Weights of a small transformer language model: MLP 512 tanh GELU, tied embeddings.
Each number is 128 + 24 x the weight over its row's rms, rounded and kept within 0 to 255. Layers, rows and columns count from 0. The size above them is the row's rms in percent of the matrix's.

# layer 8 MLP down, 128x512, rms 0.0674, rows 105-127, columns 384-511
size [103 106 102 101 100  93 101  99  96 101  98 101 106 102 101 109 101  97 108  99  92 101 101]
[[ 96 126 112 141 124 142 119 103 116 133 128 129 146 156 112 100 130 172 102 137  92 121 100 129 104 154 146 113 139 124 134  85 166 114 122 114  86 109 126 131 118 113  79 128 161 155  95 119  79 123 103 125 112  55 131 106 160 121 108 117 138 129 149  95 106 156 144 135 106 170 110 124  62 106 161 147 124 139 174 164 100 115 135 141 135 125 103 113  83 142 143 115 180  88 122 121 161  99 120 109 110 159  91 147 110 124 114 132 143 128 149 154 117 110 174 155  77 173 134 135 119 126 148  97 153 124  84 161]
 [116 166  85  70  95  99 133 156  89 186 149  87 195 155 131 138 106 126 137 116 105 150 147 119 130 135 132 103 103 139 120 139 112  96 147  92 125 127 156 130  93 167 152 136 165  98 119 153 154  97  70  81 137  90 127  74 165 162 136 101 110 133  82 126 109  90 103  76 158 150 146 113 114 111 106 134 187 107 150  96 151 151 123 137 128 140 103  91 114  86 140 138 126 140  45 150 145 123 169 133 147 100  96  93  87 163 137 107 125  93 110 116 141 128 129 104 120 107 108 134 114 169 124 139 100 139 119 137]
 [114 151  99  82 152 133 134 152  69 146 116 151 141 142 105 140 112 139 109 135 111 155 138 125 113  94 148 112 103 147 141 149 177 172 112 129 105 157 108  94 198 143  93 106 195 126  90  97 154 136 134 136 139  96 132 200 149 126 120 127 127  76 143 119 119 106 144 145  86 170  92 139 149 129  75 135 118 100  97 149 151 120 135 126 109 155 129 166 158 183 158 180 104 150 138  89 142 116 133 140 113 136 167 121 149 149  94 169 141 118 162  92 147  91 121  87 136 129 153 158 154 167 149 133 107 121 181  76]
 [105 101 166 148 135 118  89 142 100 157 125 104 119 155 124 125 154 116 116 133 148  96  85 149 107 145 110 195 122 161 145 110 135 137  93 143 124  97 131 136 117  94 153 133 148  96 144 104 155 129 139 119 169 118 116 106 138 138 117 148 134 100  96 100 112 118 100 113 153 117 125 140 130  98 131 150 153  92 120 103 134 110 143 143 106 150 153 109 122 146 122 112 118 140 174  87 151 161 119 108 121  67 128 134 104 112 142  96 163 121 115 127 141 112 154  81 130 105 148 155  83 112 115  84 140 119 143 146]
 [167 146 118 104 200  87 123 145 109 114  77 128 170 133 147 126 137 167  69 112 137 161  81  87 119  77 106 105 118 128 118  99 126 105 116 118 144 110 138 168 173 133 135 115 139 153 113 162 116 150 136 143 107 130 133 137 122 104 108 112 128 137 137 155  97 124 107 133 134 155 141 141 156 139 155 144 143 149 156 168 110 108 138 131 124 149 124 144 116 147 154 109 118 143 134 131 167 154 115 102 133 121 109 114 171 137 120  95 138 135  52  52 135  70  95 127  80  87 134 107 155 147 124 119 120 119 168 138]
 [125 105 132  96 147 116 124 161 101 115 104 125 138 152 118  88 131 152 111 163 153 105  82 101 147 101 149 156  82 122 144 160 160 113  98 144 141 124 144 137 120 118 143 148 143 136 128 147 164  92 117 139 143 131  94 111 124 145 150 193 135  87 135 161 135  83 139 142 124 126 147 112 121 126 124 145  88 123 113 139 150 102 140  86 117 137 125  92 100 167 103 151 143 133  98 105  84 149  93 104 119 124 118 175 122 118 143 173 141 100  84  86 118 120 125 158 125 105 128 125 120 108 192 139 133 167 173 161]
 [121 105 165 158 107 152 148 112 129 129  99 115  91 113 118 143  93 109 107  99 116  97 143 114 125 111 166 141 104 127 157 153 195 150  82 135 114 161 128 121 125  92 124 142 128 119 159 129 148 141 137 110 126 138 140 136 143  86 121 107 126 177 146 123 190  99 134 131 117 161 120 134 179 161 151 145 133 140  76 130 129 147 121  87  96 172 125 116 143 105  98 154 110 119 144 113 116 140  78 116 107 132 136 130  85 169 152 148 114 100 111 108 156 120 127 140 133 158 106 159 158 127 140  76 150 112 104 130]
 [119 107 144 126  77 153  79 101 126 131 105 135 109 116 103 151 144  83 120 100 119  95 142 163 123 129 137 139  61 139 130 135 121 128 124 100 135 100 151 150  99 183 104 129 123 119 126  99 109  76 141 142 126 122 162  70 138 163  96 151 126 117  85  91 160 167 108 114 152  88  98 134 126 127 124 105 116 125  98 165 112 162 144 122 148 155 121  59 140 134 123 138 105 103 128 107 116 143 116 144 118 169 140 150 175 129 128 108 101 127 127 110  67 115 117 125 158 129 116 143 178 170 137 114 126 148 124 157]
 [116 142 110 116 125 136 156 135 122 165 131 100 116 194 104 124 117 132  99 120 119 108 134  95 128 123 133 144 153 107 143 121 129 166 171 141 114  90 124  64 105 116 152 101 150  45 135 101 118 106 151 137 151 163 103 113 156 135 131 131 168 171  93 106 105 164 149 102 149  86 126 176 142 144 120 122 116 123 131 130 133 120 112 130 139 129 132 104 143 124 121 138 122 151 126 149 185 107  97 160 103 169 156 100 140 147 139 155  85 109  89 125 146  94 135 131 137 118 102  84  81 123 140 117 110 134 148 106]
 [166 123 125 122  94 146 127 153 141 163 116 143 105  98 163 113 106 122 177 137 149 164  62 142 117 134 133 154 125 186 146 152 101 159 149 158 142 126 111 109 135  78 120 146 114 134 140 164 115 176 107 136 118 123 153 143  93 118 154 130  81 133 135  82 155 157  97 143 142  69 139 149 123 109 158 120 104 122 120 165 135 115 115 169 177  99 166 149 139 124 140  64 123 149 135 148 114 102 160 119 136 131 166 131 106 145 141 114 131 132 152 112 115 108 120 146 139 131 127 104 102 137 151 142 145 135 146 132]
 [124 156 139 134 145 124 167 188 110 144 143 119 173 132 128  85 134 174 164 174  81 118 126 116 128 101 108 102 119 125 101 148 122 136 166 157 158 124 104 116 112 158 132 168 101 144 158 113 112 123 150 149 144 164 108 134 118 153 136 117 148 134 148 128 144 116 109 135 108 135 107 139 126 148 148 114  96  98 179 145 127 160 145 199 112  86 168 128 151  81 140  98 150 106 137 107  97 157 115 130 127 123 103  79 159 131 177 151 132 124 129 135 135 125 146 121 151 127 155 127  60  87 142 119 136 112 157 141]
 [130 109 122 129 157 171 127 112  88 110 140 117 105  98 140 140 161 108 123 100 170 167 107 140 127 108 106 138 136 139 155 112 121 188 143 133 130 144 119 137  77 102 169 129 121 143 188  98 136 163 168  94 178 172 103 105 134 133 147 109 115 189 107 108 118 143 128 154 115  84 144  96 147 168 106 146 147 118  94 110 133 104 149 106 130 123 137 131 162 134 138 130 107 136 161 152 141 153  84 136 156 110 114 171 106 143 162 126 122 185 161 125 111 138 108 133 118 140 135  87 138 124  99 133  99 158 113 115]
 [ 76 145 114  97 147  93 131 145 124 132 125 125 135 148 105 175 135 138 123  97 200 113 162 123 138 156  69 123 136 125 115 130  97 104 120  96 134 155 144  59 111 130 122 145 101 148 132  79 135 134 165 117 123 131 125 140 138 137 109 130 143 124 106  91 113 169 155 102 144 115 131 151 146 152 168 183 193 125 108 116 123  86  86 156 151 159 162  94 149  65  75 160 128 159 144  99  86 113 126 106 149 137 106 103 138  94 124 124 113 111 137 131 149  95 140 129 137  99 154 136 126 114 122 147 156 129 152 110]
 [128 130 154 134 111 117 102 107 156 160 104 150 149 139  96 139 153 141 121 161 139 176 183 111  87 152 143 115  60 129 147 129  98 128  99 111 108 121 130 107 148 133 139 131 122 115 112 121 116 177 125 145 127  95 127 145 100 124  85 113 113 177 135 141 158 143  94 134 128 155 121 131 157  69 120 126 118  84 150 157 120 125 136  65 121 151  90 167 109 147 148 146 133  89 105 104 130 113 100 147  88 122 156 151 158 135 111 106 111 154 173  97 168  94 115 131 107 102 116 104 148 125  99 121 107  96 124  77]
 [153 131 131 101 109 131 115 126 119 182 107 151 115 114 123 139 124 118 107 113 136  99 132 111 148 104 142 143  99 109 110  71  99  87 125 115 120 108 139 146 128 110 134 138  58 167 133 121 121 119 143 172 169 141 108 120  97 140 134 140 105 117  93 137 166 155 128 132 123 116 114 115 146 149 110 157 144 183 140 122 166  99 157 133 107 128  75  91 170 101  99 107 158  98 149 122 115 146 137 148 130 137 147 106 162 130 100 145 125 149 110 122 134 141 163 117 134 135 152 168 125 129 137 139 142 125 140 162]
 [ 98 138 128 108 133 124 128 162 120 112 153  70 107 147  66 170  96 136 183 144 140 112 153 108 112 136 112 103 154 126 135 115 103 164  61 161 155 140 114 135 113 145 128 124 112 108 166  85 150 137 117 110 103 106 113 106  86 157 133 114 132 145 126 162  84  63 133 151 134 146 136 102 182 154 158 133 127 137 164 142 124  89 128 103 171 101 147  91 127 110 130 167 164 133 107  97 147 123 123 104 121 128 142  74 155 111 119 174  96 111 132 158 101 110  94 139 108 137  96 154 115 126 132  74 159 116 112 129]
 [120 101 125 105 140 135  90 162 134 117  75 169 145 127 130 100 132 163 151 123 147 129 154 132  97 108 129 113 137 138 141 155 163 168 143 156 130 111  82 110 141 127 167 119 117 103 147 139 127 153 133 139 146 148 127 171  80 158 139 125 104 101 138 101 190  97 135 143 111 103 112 163 134 130 139  98 109  71 122 120 123 136 106 124 131 146 143 120  89 121  81  89 110 159 143 129  84 131 130 149  98 151 170  90 134 104 147 137  87 126 121 139 162 146 148 147 139 117 101 152 116 115 123 120 118 143 117 134]
 [ 92 138 118  98 100 104 148 103 128 133 146 178 116 126  98 125 131 114 137 113 132 143 153  90  79  92 139 126 128  95 112 121 123 137 126 116 134  69 122 107 123 116  99 149 116 133 121 125 108 159  91 131 158 140 159 126 123 120 137 141 165 149  83 126 125 141 148 151 102 157 146 178 113 146 153 137 134 117 131  86 125 122 120 125 157  71  86 123  99 119 125 142 137 106 123 106 127 119 153 116 135 115 126 126 170  87 104 129  90 134  82  94 118 117 147 122 139 107 116 153 117 133 120 145 153 109 116 120]
 [160 158 140 147 104 169 135 140 157 107 124 123 127 107 137 119 150 170 161 122 132 100 120  78 107 139 133 154  69 131 116 122 141 133  70 169 176 110 151 142 102 168 145 114 100 120 129 131 114 126 138 126 110 141 140 130 105 127 120  99 154 160 137 117 155 137 106 109 162 118 104 157 180  95 147 116 127 132 117 146 139 117 100 164 107 133  72 145 145 152 104 136 138 164 111 151 119 107 118 159 118 176 124 125  96  84 132 124 145 119 153 162 136 105 139 144 136 170 100 119 143 105 110 104 113  80 144 205]
 [123 123  89  73 126 169 121 182 148 114 144 129 113 137  96 157  95 121 162  89  42 106 111 109 114  84 133 147 123 104 146 170 136 152  98 128 135 108 148 101 156 134 125 105 162 129 151 121 164 128 155 144 196 103  87 142 148 147 142 118 152  90 149 117 120 171 128 110  90 125 115 113 114 116  93 130  88 109 124  66 140 138  91 137 134 120 150  88 144  91  98 144 126 106 129 110 131 101 133  88 147 115 130 126 135 118 161 135 108 130 120  94 144 141 139 106 134 104 140 123 108 124 125 142 121 118 118 172]
 [125 146 157 142 110  81  62 137  96 165 162  95  99 127 138 122 140 122  97  79 141 137 109 162 114 166 111 140  71 132 142 128 160 130 126  94 134 116 163 130 128 178 116 115 116 158 122  79 113 133 114 103 148 112 121 151 146 139 105 107 125 151 111 130 101  94 113 102 115 119 140  88 130 112 117 112 138 101 106 120 113 155 140 134 105 118 130 107 140 127 153 122 164 172 181 129 126 113 154  91  92 130  76 133  70 124 125 148  79 130 127 114 135 124 131 102  99 127 134 108 157 119 133  99 113 142 125 160]
 [119 115 116 118 129  97 146 135 106 104  99 126 100 128 151 106 104 133 127 113 142 101 124 131 137 104 134 143 124 145 134 135 121 132 169 126 122 114 116 162 125 131 135 115 121 105 111 132 150 148  94 120  96 128 161 106  98 123 117 121 118 181 124 121  79 124 101  86  96 137 124 139  88 158 111 103 145 150 101 166 130 132 115 120 140 134 129 152 137 149 135 142 136  87 132 113  86 124 162 110 139  88 127 172 154 162  84 143 154 126 142 124  97 141 153  93 105 142 145 152 155 177 167 115 125  88 152 138]
 [115  95 132 108 160  92 104  74 100 115 162 136 124  92 143 136 141  97 116 140 121 150 152  96 140 161 149 112 118 146  88  74 127 107 113 134 106 151 121 120 125 113 112 114 168 128 130 173 160 134 137 167 182 141 120 159 140 152 117 118 140 107 135 138 129 128 131 146 139 163  91 104 103 102 150 170 171 120 137 192 128 150 119 119 107  87 118  95 116 104  93 117 165 128 127 137 118 163 120 117 158 148 113  90 103  96 129 126 115  84  94 130 129  94 146 100 158 164 123 164  98 135 112 122 125 147 115 128]]